config.toml
n_layer = 11
d_model = 448
n_head = 7
n_kv_head = 7
head_dim = 64
d_mlp = 1216
vocab_size = 11190
activation = "geglu"
norm = "rmsnorm"
norm_place = "peri"
norm_eps = 1e-06
positions = "rope"
rope_base = 10000.0
rope_fraction = 1.0
qk_norm = false
attn_scale = 0.125
bias = "none"
tie_embeddings = true
parallel_block = false
extras = ["capped logits"]
init = "orth"
init_std_qkv = 0.0184
init_std_o = 0.00392
init_std_up = 0.0184
init_std_down = 0.00238
optimizer = "muon_variant"
lr = 0.00137
lr_mult_o = 1.5
lr_head = 0.00612
grad_clip = 1.0
warmup_steps = 200
schedule = "cos"
final_lr_fraction = 0.0
batch_tokens = 65536
seq_len = 1024
doc_mask = true
train_tokens = 363200000
steps = 5542
dataset = "wikipedia_en"
Each number is 50 + 12 x the weight over the matrix's rms, rounded and kept within 0 to 99. Layers, rows and columns count from 0.

# q: layer 5 attention query, 448x448, rms 0.0387, rows 103-127, columns 56-111
# k: layer 5 attention key, 448x448, rms 0.0398, rows 103-127, columns 56-111
# v: layer 5 attention value, 448x448, rms 0.0418, rows 64-98, columns 56-111
# o: layer 5 attention output (transposed), 448x448, rms 0.0557, rows 64-98, columns 56-111
q103:69 47 52 41 45 43 63 57 54 58 72 59 65 50 62 47 67 52 47 58 50 51 38 57 40 41 39 44 56 68 45 84 47 30 50 47 56 51 35 68 58 49 65 39 41 28 35 60 35 58 45 39 59 65 44 30
k103:54 72 55 36 58 51 45 44 35 84 45 50 45 60 52 58 49 55 60 45 47 48 44 36 49 59 53 53 38 27 48 61 46 48 69 79 44 60 44 40 56 27 30 34 55 65 49 62 44 54 41 31 50 59 36 59
q104:49 53 53 38 77 50 60 43 57 45 40 35 64 46 41 40 50 46 52 53 32 62 47 53 56 54 61 37 68 40 56 31 37 68 69 59 52 44 56 60 69 52 49 48 51 75 62 65 39 72 42 43 66 34 59 48
k104:61 46 46 58 47 40 43 49 49 60 60 69 37 42 61 52 54 61 47 58 39 55 39 59 55 34 38 59 43 46 45 47 45 50 52 56 54 60 34 46 58 40 47 32 42 46 45 50 26 54 63 39 50 59 54 57
q105:59 56 65 50 29 40 65 45 75 63 34 45 56 50 52 57 51 64 44 54 52 45 36 66 51 35 58 55 62 42 43 52 49 49 54 40 62 34 30 62 69 67 57 47 43 56 60 50 43 67 61 61 41 47 39 44
k105:44 60 52 53 37 41 64 48 44 58 56 70 59 29 49 51 37 33 64 41 23 65 54 40 51 31 52 54 56 60 42 47 44 34 50 47 65 46 51 31 68 30 42 73 35 39 41 42 17 52 43 62 68 58 60 49
q106:47 54 66 46 54 50 45 53 39 50 34 67 51 31 48 57 59 59 51 53 59 43 50 38 56 31 42 47 51 59 54 35 54 39 43 48 52 64 42 54 34 46 59 56 60 53 53 34 64 39 56 50 32 64 52 50
k106:29 27 69 37 39 26 42 27 48 61 49 38 50 59 35 50 46 30 53 48 48 48 46 62 49 67 57 57 51 51 50 50 60 75 46 62 30 42 33 35 38 63 49 62 63 54 57 41 67 50 50 53 48 43 64 49
q107:30 57 44 41 38 35 39 39 49 42 60 46 40 68 57 54 53 38 59 59 58 45 66 44 51 47 49 58 73 85 57 39 50 40 43 56 46 67 59 53 37 65 64 52 56 68 34 49 50 60 69 35 34 39 51 17
k107:39 51 38 37 38 37 43 45 59 52 53 39 45 47 15 48 71 36 59 56 57 40 58 42 52 24 32 53 48 66 46 40 52 32 45 56 55 59 67 53 33 41 61 48 48 56 46 23 68 42 56 52 55 51 36 55
q108:45 73 41 60 73 48 45 42 41 29 54 55 51 41 52 50 61 59 53 41 57 37 53 53 50 48 49 49 72 40 38 68 60 58 32 51 66 49 55 40 34 49 74 74 52 51 51 37 56 56 78 41 34 52 45 42
k108:30 34 54 47 38 46 58 47 50 52 46 55 49 45 53 58 25 60 44 56 31 38 53 39 51 51 46 50 64 56 51 38 46 49 64 50 77 51 48 56 46 64 66 49 48 48 72 27 63 46 51 60 25 31 56 39
q109:54 35 56 56 68 51 58 57 68 43 48 67 34 56 73 54 36 41 45 53 42 46 38 51 62 63 60 55 40 67 48 39 49 49 75 64 51 43 79 42 55 51 36 47 43 70 64 20 35 53 65 36 48 49 68 67
k109:57 45 57 51 53 45 47 59 50 63 54 42 63 44 35 33 55 60 37 32 56 50 54 19 43 45 59 52 45 63 61 26 33 61 46 67 45 28 57 56 49 60 32 51 52 69 37 45 48 47 50 21 44 52 45 33
q110:05 41 64 45 53 36 41 29 55 65 45 57 39 66 58 68 43 47 57 64 37 59 51 47 57 60 40 62 36 61 64 57 36 62 63 50 35 67 53 36 55 36 57 56 44 45 60 36 69 47 62 55 40 50 53 57
k110:42 39 50 53 43 43 49 44 51 32 60 48 42 61 64 66 71 44 43 49 61 46 55 34 37 51 50 35 65 56 38 55 42 38 80 60 55 50 47 72 58 35 67 54 45 41 53 39 72 47 56 59 51 43 63 64
q111:44 44 44 61 38 49 46 65 55 61 56 42 67 59 55 57 52 68 56 31 79 48 63 48 45 52 36 39 52 45 65 33 48 67 40 42 36 43 43 39 42 44 62 37 37 40 54 71 43 58 48 33 70 35 37 61
k111:30 46 80 46 64 47 29 61 71 56 47 47 54 37 52 51 64 52 63 43 68 30 45 54 39 50 50 30 54 52 78 33 57 47 35 52 55 65 53 34 62 26 60 45 28 31 57 45 26 34 50 47 39 70 61 55
q112:60 59 48 57 41 26 58 40 52 66 39 50 67 59 70 33 55 77 58 80 52 69 69 55 28 62 63 40 56 33 28 40 37 33 62 48 61 89 41 67 59 45 72 64 35 59 81 56 34 73 34 71 35 43 53 57
k112:32 55 48 49 60 55 52 49 49 43 60 71 48 40 48 39 53 50 49 46 51 48 50 52 58 58 40 29 36 64 25 65 43 64 34 47 43 24 40 64 47 59 69 69 46 49 63 68 58 47 66 38 68 48 40 40
q113:71 47 61 50 58 34 35 57 53 64 37 38 69 61 25 33 32 59 47 52 48 45 57 42 47 43 44 29 39 43 34 69 44 58 45 46 49 33 34 73 51 53 37 36 63 35 50 37 39 70 44 83 61 45 55 53
k113:63 61 39 56 55 51 53 50 74 63 38 46 61 49 33 33 71 28 37 55 63 55 39 42 53 31 29 46 37 41 56 60 32 63 78 45 39 16 71 70 72 52 33 40 46 31 20 53 56 66 49 62 47 58 32 46
q114:52 49 25 43 55 26 40 37 46 38 44 53 39 65 43 49 37 40 40 58 53 32 26 49 39 68 49 61 53 76 43 67 56 58 56 49 56 40 42 44 46 61 48 69 76 42 30 63 77 40 51 37 44 61 61 41
k114:45 34 38 40 53 46 39 42 38 54 22 55 38 54 50 27 60 55 41 82 63 47 58 38 51 54 40 41 73 68 42 49 55 54 41 41 51 23 46 31 33 57 39 61 73 59 35 18 57 57 57 68 28 58 58 49
q115:49 49 60 39 29 47 48 63 48 47 37 38 49 28 60 34 42 68 47 73 51 65 51 73 53 42 58 61 47 35 73 56 47 53 41 43 31 51 48 71 39 55 47 42 44 67 52 46 43 53 19 46 53 36 41 63
k115:71 63 52 51 56 35 51 38 14 40 31 44 70 43 57 36 53 32 39 89 72 32 50 61 89 20 55 48 19 46 80 34 65 35 59 36 38 15 52 72 62 66 60 46 38 58 62 45 57 52 24 56 35 28 50 49
q116:52 60 58 56 61 53 60 69 40 49 40 67 55 53 52 44 58 36 24 77 42 38 77 36 36 51 45 48 24 48 24 50 59 25 52 52 64 43 47 37 64 70 45 41 43 53 41 57 44 49 76 54 41 48 54 67
k116:51 51 59 60 78 52 48 51 67 29 78 29 47 37 45 62 31 69 46 49 47 37 51 45 57 51 43 39 55 60 38 56 28 64 59 44 70 58 39 42 61 74 51 57 65 63 56 38 68 68 63 61 32 46 34 46
q117:48 42 51 61 12 39 52 33 51 53 56 51 40 45 74 51 52 62 48 29 63 83 73 37 52 66 63 70 50 35 44 51 36 40 40 67 48 41 47 58 73 38 54 52 50 52 34 38 38 50 60 38 46 48 47 31
k117:45 48 27 47 40 57 48 70 54 51 42 51 47 56 51 44 47 35 43 41 58 75 43 60 44 41 63 54 32 40 54 50 49 57 71 62 42 48 39 35 54 41 70 43 49 35 47 58 51 70 62 89 57 42 60 55
q118:67 35 44 59 52 70 53 22 58 58 49 47 42 32 28 66 14 50 37 48 64 45 46 33 26 49 51 56 64 48 45 37 56 52 37 49 28 40 46 43 59 61 37 53 47 44 63 51 50 45 22 62 52 45 26 42
k118:50 33 46 68 59 57 66 32 64 42 59 61 45 43 58 50 17 40 44 32 63 50 42 33 46 55 44 57 50 48 29 62 44 50 61 41 33 64 45 32 30 81 41 37 45 37 57 58 60 52 54 24 56 41 42 42
q119:42 32 60 44 63 69 63 47 63 69 56 35 46 45 67 49 69 65 61 24 39 28 58 53 43 31 59 70 56 65 44 53 55 50 37 63 42 48 68 80 44 53 69 13 62 39 49 61 59 37 32 56 48 34 31 53
k119:31 50 56 39 61 56 52 51 61 48 81 52 38 50 55 44 60 63 45 33 59 54 66 60 60 37 36 41 73 50 45 61 47 41 26 68 52 61 58 67 34 43 38 25 42 47 61 68 58 41 53 72 20 68 59 73
q120:55 33 49 68 65 28 47 61 77 71 45 51 19 30 73 41 68 60 65 40 50 40 47 41 54 32 46 47 54 63 43 47 40 57 54 27 32 57 54 26 67 48 64 61 63 48 55 51 64 45 43 17 59 64 55 50
k120:66 53 68 50 55 43 56 36 42 70 65 52 64 69 55 60 54 55 51 40 44 23 34 53 59 59 49 59 42 64 57 39 48 70 65 55 44 39 51 36 46 43 71 55 55 61 38 39 31 46 31 38 49 31 54 65
q121:64 47 49 48 33 55 28 41 47 35 39 27 54 30 43 42 62 48 34 35 45 24 60 69 43 48 54 35 43 61 24 31 80 47 68 67 50 05 61 47 29 25 59 68 37 48 36 43 48 36 38 30 57 46 58 37
k121:54 65 58 57 62 42 55 57 39 48 47 51 59 66 58 43 29 42 52 60 35 34 63 54 72 68 68 44 45 60 54 36 51 49 42 76 45 63 51 56 43 55 41 43 46 62 48 26 62 42 70 68 53 64 70 45
q122:53 46 34 53 63 51 46 42 43 26 44 41 48 59 56 79 62 42 67 55 45 61 38 55 65 29 60 58 55 39 37 59 38 39 40 49 80 82 45 49 41 59 65 42 20 56 45 43 61 64 37 58 60 59 40 72
k122:68 54 50 59 33 61 59 58 57 51 55 48 69 42 33 40 49 53 53 32 44 51 35 42 29 53 32 41 33 59 61 58 43 52 58 43 45 65 55 68 40 46 76 63 36 69 52 45 64 43 32 61 36 53 50 70
q123:36 48 23 43 22 42 43 58 41 47 49 41 46 56 57 46 96 47 64 47 66 48 33 42 63 40 56 27 42 48 57 48 45 61 52 62 55 49 43 58 53 67 36 37 53 44 37 33 58 73 76 83 64 70 71 49
k123:60 50 46 43 42 62 46 50 45 46 38 49 48 51 58 57 77 35 46 75 39 43 36 45 54 60 56 56 43 47 74 32 57 56 54 72 63 29 34 67 43 44 50 34 41 44 36 34 37 59 44 45 45 51 75 46
q124:46 60 89 69 29 45 37 75 41 49 53 39 30 20 43 43 62 56 32 57 49 41 45 52 43 59 58 37 34 30 36 49 59 56 60 57 32 22 67 50 86 57 30 60 40 61 76 42 51 66 58 33 57 69 48 45
k124:40 42 65 54 44 60 46 59 55 49 64 69 39 42 54 42 50 36 45 45 51 40 76 61 59 42 35 41 64 54 54 78 49 57 68 59 47 26 61 41 74 43 38 31 25 17 49 50 37 80 51 72 56 66 65 61
q125:54 54 51 48 36 61 47 62 31 66 85 56 32 43 44 39 17 72 37 57 53 57 74 45 54 33 42 62 44 47 43 44 43 52 45 52 44 45 50 28 37 67 69 89 47 38 68 71 56 40 60 61 67 72 38 41
k125:54 52 43 48 53 65 52 53 38 58 63 58 34 63 41 94 34 65 41 53 64 67 40 69 29 50 53 62 50 38 48 53 49 52 57 47 36 31 35 41 53 79 61 72 54 62 53 50 52 36 52 55 79 42 49 46
q126:79 42 52 55 39 16 66 45 60 35 51 20 69 53 25 48 38 51 44 49 40 42 44 51 25 61 70 60 78 53 35 38 33 46 55 29 62 29 34 46 55 54 55 33 59 51 47 57 45 57 55 56 84 66 75 51
k126:47 60 60 42 45 31 85 51 35 55 47 47 52 47 57 58 39 40 38 60 58 49 53 54 41 58 56 55 61 42 53 31 50 41 42 62 77 81 51 60 57 24 61 46 57 67 40 67 68 68 63 55 45 60 47 62
q127:60 71 38 61 56 34 40 25 48 45 39 54 54 53 35 56 42 46 64 49 56 47 32 56 55 49 51 34 32 51 20 69 49 68 25 67 42 39 60 36 53 50 34 36 45 24 34 51 62 49 62 58 75 65 45 30
k127:38 49 25 44 43 45 55 28 41 50 32 47 62 49 61 59 56 66 67 52 63 35 43 46 50 45 67 52 44 47 41 65 43 55 52 68 33 45 73 45 50 60 50 46 16 51 53 38 52 36 56 55 27 41 63 32
v64:51 70 66 40 44 43 43 49 67 60 46 49 49 36 43 50 41 63 47 67 38 43 38 64 47 44 47 50 66 35 41 50 41 53 45 54 44 56 46 54 69 36 42 51 47 46 57 52 50 44 54 40 48 51 72 33
o64:57 56 37 34 37 58 60 41 54 32 51 62 33 43 47 37 36 52 68 75 52 54 48 33 49 68 69 38 31 65 38 51 47 43 63 28 68 54 51 53 56 45 61 46 41 53 50 54 44 54 60 68 47 53 47 65
v65:56 40 63 50 33 40 57 45 29 47 24 39 51 55 68 52 63 46 26 57 68 48 48 65 47 51 46 47 61 60 62 53 36 48 37 38 42 51 49 57 51 33 44 35 51 44 54 42 39 67 41 32 52 42 47 36
o65:61 32 43 42 48 51 47 51 56 49 44 44 56 49 47 50 49 62 52 49 40 52 45 59 58 59 53 50 59 42 58 51 46 48 56 46 35 60 55 53 29 60 50 52 53 56 32 46 55 45 59 37 51 47 57 52
v66:59 59 65 52 45 56 49 55 47 51 70 51 53 50 52 49 57 41 43 34 53 66 57 33 58 43 62 63 44 42 60 58 62 37 60 49 61 50 35 60 62 36 31 70 42 24 66 44 57 49 37 45 63 44 58 40
o66:32 55 41 54 75 65 46 48 57 45 65 54 38 42 53 34 76 47 59 67 38 62 57 63 22 52 17 47 64 51 50 52 47 59 61 51 46 48 55 41 64 53 39 47 64 43 36 39 48 56 53 44 37 41 55 51
v67:35 51 75 42 42 47 49 57 46 63 39 55 68 50 52 63 38 52 49 59 54 55 57 56 58 50 26 58 65 51 53 54 51 71 42 42 44 47 53 59 73 42 51 44 57 49 50 52 45 45 34 55 32 37 43 58
o67:54 59 40 55 55 31 46 31 31 60 52 74 58 56 53 71 66 61 55 38 56 43 48 52 70 53 49 65 51 51 42 42 66 45 63 50 50 54 51 48 45 68 53 63 36 38 43 56 41 61 52 41 59 45 50 34
v68:55 41 38 60 40 53 55 46 55 49 46 45 28 63 55 45 40 56 69 63 58 50 39 75 45 60 53 72 64 64 65 42 67 26 49 46 42 54 47 54 52 34 25 61 39 51 65 50 58 64 48 49 49 59 43 37
o68:51 55 43 38 53 50 63 44 63 62 52 57 53 58 60 51 64 57 45 59 66 35 53 44 57 44 54 53 49 50 61 47 58 68 65 58 31 53 46 50 36 63 36 29 42 58 78 55 51 50 65 35 52 56 36 55
v69:57 43 51 54 34 59 14 44 61 31 36 51 45 64 64 53 34 33 62 50 60 63 63 67 35 58 35 57 34 37 63 35 68 48 58 33 55 55 61 48 36 49 50 65 62 42 42 50 28 49 59 72 43 36 55 43
o69:64 53 57 54 52 47 42 64 52 32 35 48 68 55 26 40 38 47 23 63 45 49 43 48 40 27 46 45 57 47 50 28 63 66 32 39 68 37 60 47 46 51 49 56 68 35 60 45 67 45 49 48 52 59 41 67
v70:54 54 36 41 31 52 35 52 80 42 57 62 54 54 52 70 37 34 35 37 43 50 44 56 47 50 58 42 56 71 67 46 58 37 52 55 42 47 51 39 39 52 57 44 53 36 40 55 35 43 34 58 48 50 47 42
o70:57 47 41 55 61 55 52 46 44 52 50 66 56 47 22 39 57 44 60 62 50 75 59 29 69 36 59 53 42 41 61 36 40 57 36 58 41 77 33 50 45 66 49 47 53 40 70 50 35 56 40 41 37 47 64 50
v71:53 36 45 47 51 45 47 43 64 63 48 43 61 56 81 47 58 71 45 44 77 44 37 66 58 59 57 44 43 53 50 60 35 45 58 41 57 55 30 47 52 54 34 47 52 38 39 49 59 59 39 68 33 56 65 51
o71:67 59 51 42 51 57 66 55 38 54 46 75 61 58 32 51 48 41 52 53 37 40 47 60 35 47 41 55 37 49 59 69 46 68 37 47 45 30 49 50 37 59 42 50 43 42 48 57 49 52 38 41 49 58 54 47
v72:72 56 61 41 48 47 64 55 46 47 48 54 54 47 67 42 41 51 59 50 37 50 50 50 48 63 57 53 39 42 59 50 49 39 47 57 54 55 50 66 72 35 39 51 54 83 38 65 63 55 52 45 56 41 62 38
o72:39 63 33 76 50 58 54 47 64 47 27 64 58 56 66 67 55 56 63 67 22 40 79 51 60 54 43 50 47 46 53 35 52 30 50 42 42 48 42 29 40 57 53 50 36 44 50 52 48 50 33 64 45 39 51 52
v73:47 53 48 43 50 40 51 49 73 47 52 51 70 38 49 34 32 53 53 48 29 39 59 53 49 32 55 62 55 36 60 37 50 60 49 63 57 75 44 56 43 55 59 49 63 61 73 37 41 45 37 54 46 68 56 39
o73:48 52 38 74 41 37 47 49 83 32 66 40 46 30 75 33 55 39 51 57 70 52 64 49 58 75 49 51 49 33 41 59 63 30 46 35 47 67 69 49 48 34 52 58 40 55 33 49 32 39 45 70 53 65 53 51
v74:28 59 26 44 61 56 43 58 50 58 39 54 59 41 55 34 65 43 50 50 39 57 64 36 54 45 71 43 47 46 42 47 45 57 48 48 60 45 46 24 37 44 44 38 33 65 55 62 56 59 68 44 43 63 45 45
o74:29 40 52 49 42 58 32 42 43 34 49 51 59 44 36 62 62 39 43 59 32 66 66 53 66 47 49 54 59 60 68 46 27 41 38 55 47 65 25 48 54 55 48 44 49 51 30 42 45 55 31 40 61 48 60 41
v75:23 44 39 46 52 59 42 49 53 37 57 32 36 53 56 64 50 29 48 60 50 39 58 69 53 53 62 47 35 58 47 51 25 42 35 58 45 30 48 63 56 61 54 65 33 41 64 49 59 32 51 39 59 42 46 59
o75:52 67 44 61 50 42 52 40 38 67 32 45 60 51 43 26 59 38 56 36 54 51 41 56 48 58 56 64 47 57 49 54 42 40 60 48 48 58 38 45 43 68 44 32 37 38 47 37 49 49 62 65 53 49 43 42
v76:50 46 43 42 66 40 50 62 62 52 54 54 52 32 47 56 34 59 34 48 73 64 49 30 50 43 31 55 45 50 65 34 57 45 50 54 46 58 40 53 72 58 64 32 40 64 59 57 55 65 62 57 56 55 35 34
o76:46 71 39 56 50 43 54 57 61 46 66 56 43 64 62 63 69 36 51 62 38 55 65 39 35 73 59 52 50 51 44 39 35 53 48 71 70 49 37 54 44 69 39 64 44 29 46 34 57 53 62 64 50 45 44 47
v77:45 41 50 41 52 42 48 52 63 53 54 64 38 63 52 50 71 44 50 36 60 52 23 52 57 45 67 42 51 53 41 60 58 49 50 61 67 58 45 55 55 75 53 80 42 62 45 50 37 57 54 61 52 58 49 53
o77:56 40 49 45 40 47 55 64 55 70 58 46 31 59 59 52 50 58 35 59 50 48 27 49 28 59 61 53 37 44 56 54 47 46 59 47 45 59 33 53 60 40 36 42 40 50 53 58 30 57 43 47 56 60 56 39
v78:37 51 65 68 55 50 55 63 51 46 59 73 63 55 43 42 69 50 35 57 35 52 48 54 31 68 55 53 62 44 64 46 51 50 53 53 55 30 56 50 40 44 17 63 66 48 69 31 42 57 55 37 51 49 57 41
o78:44 34 40 61 45 64 43 32 31 39 47 50 50 44 57 50 55 49 55 55 26 61 52 52 57 48 61 42 50 57 92 70 45 42 42 52 56 50 48 54 45 32 47 54 44 66 57 43 46 40 30 40 56 48 41 71
v79:38 55 52 57 34 39 50 63 51 47 56 44 50 36 49 55 16 45 31 52 58 38 50 51 45 46 41 53 48 61 57 28 76 44 43 45 63 32 57 58 53 48 63 46 28 30 56 65 43 50 55 58 69 47 51 62
o79:53 34 65 54 49 61 63 51 47 56 53 69 35 49 53 52 56 50 45 40 54 41 68 47 54 40 52 55 58 46 63 38 61 59 54 60 45 67 44 28 45 62 62 57 66 76 54 35 49 40 58 66 31 39 57 47
v80:56 55 30 48 48 52 65 69 57 50 66 41 57 57 45 52 34 52 47 41 41 34 39 49 50 47 38 49 54 20 69 58 30 45 49 64 54 59 50 39 76 38 52 33 60 46 41 59 44 50 68 40 49 50 39 55
o80:52 37 68 43 73 42 37 32 67 38 53 26 56 57 51 76 42 37 39 44 69 62 52 44 70 42 52 57 44 54 41 31 59 50 38 44 54 26 48 50 56 39 60 45 50 42 58 37 68 48 36 55 58 39 75 52
v81:40 58 37 46 60 51 69 43 64 35 52 56 51 61 59 47 40 48 45 27 48 59 35 52 33 35 50 41 51 64 50 48 35 34 60 41 34 76 48 55 45 31 54 61 46 43 59 37 51 62 55 71 48 56 62 56
o81:52 56 52 34 36 33 52 38 57 46 56 52 28 43 64 44 74 22 35 50 56 68 53 66 48 64 45 49 48 42 43 58 45 49 38 59 31 55 54 47 38 64 54 55 46 45 54 42 49 31 73 58 48 50 50 56
v82:41 50 50 50 55 59 59 46 62 49 36 46 33 46 43 38 53 55 46 44 62 49 60 37 43 41 32 50 37 48 52 53 46 45 46 52 39 58 66 57 50 46 26 41 74 43 39 34 45 52 47 46 36 45 56 51
o82:53 46 56 33 66 56 54 36 42 40 47 32 52 53 51 36 45 57 59 47 52 46 18 45 31 54 69 38 49 54 40 61 52 62 56 53 60 70 76 60 37 56 75 31 60 49 41 46 53 54 77 48 53 58 52 61
v83:39 63 73 69 55 49 48 50 55 51 35 49 54 57 59 27 64 16 42 47 32 58 55 33 39 63 39 51 49 50 64 43 47 54 55 61 56 39 52 53 54 63 61 59 65 35 40 62 59 46 80 58 55 70 53 45
o83:58 42 65 55 55 51 54 38 43 37 53 48 64 34 58 52 60 55 47 48 35 48 53 56 60 34 63 49 44 46 54 48 61 53 62 37 54 39 50 45 56 32 65 51 32 34 58 41 50 35 42 31 50 49 57 56
v84:25 35 55 48 43 56 44 47 31 63 46 48 51 51 51 58 51 60 43 47 36 57 56 39 52 42 36 52 43 37 40 50 28 31 60 34 40 40 35 53 50 34 38 62 46 38 52 42 40 63 48 56 59 40 56 56
o84:43 55 51 60 40 38 58 51 50 60 50 59 54 47 52 40 51 53 43 49 34 51 41 56 42 38 51 57 68 68 47 50 69 35 27 59 45 64 46 62 34 41 41 55 57 65 31 52 52 45 29 64 46 58 56 52
v85:41 67 48 48 39 64 30 41 64 60 37 35 60 45 59 55 35 46 53 53 62 36 52 42 58 40 66 30 49 43 52 36 43 23 61 66 50 49 63 55 67 54 38 56 30 66 62 54 51 39 33 52 68 66 44 46
o85:43 58 35 50 47 61 33 49 53 60 48 58 41 49 53 41 60 51 38 41 58 48 53 46 38 52 39 62 45 44 57 54 44 64 31 56 63 65 62 55 60 43 47 43 44 38 60 47 45 40 55 44 36 19 46 52
v86:51 48 56 66 59 54 38 56 59 46 54 34 46 31 51 62 61 48 38 37 72 56 48 42 58 85 63 58 52 32 56 81 45 65 67 40 44 41 60 51 52 41 49 52 46 57 51 61 52 60 30 53 47 45 63 48
o86:54 61 44 49 77 26 56 42 52 66 45 67 46 47 41 56 49 46 59 34 64 53 45 54 55 51 42 51 62 43 61 70 47 52 37 53 38 47 50 41 51 46 54 50 47 48 44 43 43 51 33 56 65 50 76 51
v87:51 52 75 37 34 37 29 65 28 53 53 38 51 33 49 38 45 54 52 33 40 73 66 58 53 56 60 55 44 75 48 52 57 52 27 49 24 43 41 49 56 62 54 63 54 41 46 40 52 58 58 51 57 54 57 68
o87:38 53 51 42 78 64 58 50 38 42 41 87 65 42 54 37 57 36 43 45 37 47 51 43 53 33 60 57 55 60 54 35 50 53 59 60 34 31 48 50 45 72 53 57 36 74 49 50 63 53 54 36 46 40 76 33
v88:46 25 47 63 49 47 58 64 61 37 34 44 35 54 66 33 55 32 60 48 57 51 53 38 36 58 49 48 65 53 56 53 53 25 45 38 53 41 40 27 48 56 42 39 63 49 58 63 51 35 41 46 51 46 50 58
o88:67 37 32 35 49 32 65 48 51 65 51 56 54 55 52 63 39 22 59 59 54 39 42 60 46 34 29 49 42 58 61 38 37 75 34 42 43 46 53 54 57 40 37 42 64 50 46 51 48 40 41 54 47 45 31 34
v89:56 69 44 46 58 50 49 43 49 53 52 47 39 65 54 45 40 47 48 35 62 55 25 34 39 58 37 68 51 44 57 65 69 59 47 28 44 54 38 50 64 65 36 41 56 61 47 47 47 51 59 61 50 55 59 56
o89:41 60 53 46 58 36 48 45 62 41 27 34 55 50 45 70 49 28 37 70 36 17 35 55 48 49 35 40 41 53 48 36 24 48 38 43 60 38 42 65 41 52 68 38 60 35 38 52 41 43 61 52 43 47 72 63
v90:55 52 45 78 50 52 60 55 52 38 67 48 40 46 47 26 38 63 39 45 44 61 56 49 42 55 51 56 74 38 30 44 73 46 60 48 63 47 62 43 46 56 41 41 44 47 38 59 62 40 71 71 43 53 66 59
o90:43 67 50 61 49 47 60 48 53 55 55 40 45 58 40 56 35 35 53 61 38 50 52 49 56 27 30 41 54 51 37 68 58 49 66 50 64 59 58 57 45 56 65 49 82 35 53 42 51 54 48 61 48 41 56 46
v91:55 62 54 33 41 44 50 58 59 57 36 60 47 44 53 60 41 39 50 49 59 34 28 47 29 56 53 65 48 75 54 41 47 35 46 61 63 46 53 36 58 55 46 54 46 47 61 43 44 35 30 41 51 23 55 52
o91:55 57 41 48 35 52 44 60 33 54 58 25 56 45 56 67 64 44 29 21 46 45 44 43 33 42 57 61 60 36 56 33 60 62 45 57 55 58 57 64 55 49 39 75 40 62 52 54 39 15 52 34 58 51 39 54
v92:54 54 69 42 38 50 38 31 57 60 59 21 56 61 62 51 37 43 62 58 48 47 56 64 34 34 39 61 42 36 55 60 36 47 28 37 50 50 41 55 42 64 35 45 57 43 55 54 40 46 51 58 54 42 42 59
o92:68 53 47 44 47 58 54 41 40 54 41 52 68 67 56 45 47 57 40 63 55 40 62 48 62 68 48 24 43 39 61 54 60 61 56 67 55 54 52 57 39 53 42 43 43 41 59 48 47 56 49 42 48 48 57 49
v93:38 51 54 42 59 51 43 51 63 64 34 63 59 56 57 72 66 50 62 45 52 32 78 54 39 46 65 43 57 49 50 41 41 58 58 45 62 41 53 50 46 51 44 58 55 55 22 56 49 64 46 45 68 45 56 61
o93:58 64 66 50 47 27 46 51 46 43 68 59 63 51 49 52 45 54 38 49 65 56 48 45 58 59 51 26 37 41 53 56 50 74 56 43 47 49 44 54 58 59 35 53 45 29 49 46 48 54 39 68 59 44 51 36
v94:41 60 46 69 48 47 58 60 56 46 53 50 52 39 35 69 60 50 51 46 53 52 59 50 67 62 49 76 33 61 46 51 47 44 55 59 45 50 41 46 54 52 44 52 71 56 54 47 57 62 49 71 49 51 44 58
o94:66 47 58 67 40 47 35 49 54 44 48 25 39 63 53 30 58 37 29 46 79 43 31 52 63 45 36 33 74 47 27 69 33 51 28 51 45 57 49 55 41 69 47 42 42 60 56 46 46 48 70 41 47 53 55 50
v95:53 36 42 42 59 36 58 53 67 47 58 73 35 51 46 21 35 56 30 48 44 71 50 53 42 53 75 44 50 57 45 57 59 45 55 70 51 62 52 45 66 51 53 40 29 37 55 55 56 43 67 62 52 52 42 47
o95:33 57 45 61 51 48 56 43 49 55 63 37 31 49 46 77 59 37 58 78 65 46 62 57 26 48 56 52 53 43 51 52 65 81 42 57 52 57 67 51 54 44 69 39 38 42 64 26 40 34 63 53 65 55 68 67
v96:47 41 35 39 44 53 53 17 48 42 43 60 50 37 39 54 52 47 61 48 53 37 35 68 35 50 43 49 61 64 49 46 60 44 51 54 54 56 62 55 57 83 72 49 64 41 53 57 50 53 62 34 63 64 27 55
o96:49 33 62 67 60 42 45 57 36 40 34 43 37 56 50 44 34 51 56 48 59 68 46 40 40 43 63 53 56 28 71 55 42 52 61 48 38 77 57 41 52 48 49 49 53 36 54 46 47 40 52 38 60 47 42 48
v97:52 44 50 35 39 57 60 60 47 50 51 55 36 53 57 64 62 68 71 49 47 65 57 33 41 41 47 53 42 39 52 61 60 53 78 51 64 71 63 49 64 39 59 37 48 54 60 53 50 62 44 52 29 51 53 70
o97:33 40 54 34 56 48 53 58 34 74 44 62 42 67 50 57 28 43 58 69 63 38 69 59 63 46 56 43 33 51 25 56 50 62 54 63 64 50 45 45 58 36 41 57 54 47 61 40 61 52 59 38 47 48 38 65
v98:61 64 47 59 71 68 53 53 48 53 58 51 56 35 29 47 65 55 50 58 50 42 54 61 47 69 46 56 62 45 49 63 51 45 21 52 31 52 55 52 41 50 42 42 31 60 48 54 67 49 49 49 37 40 52 42
o98:54 77 28 48 48 39 54 43 51 42 56 22 40 75 54 59 61 28 72 52 55 50 47 29 36 76 36 50 52 57 51 50 30 67 32 57 58 45 46 57 57 54 47 55 63 61 50 37 45 56 51 48 60 61 45 46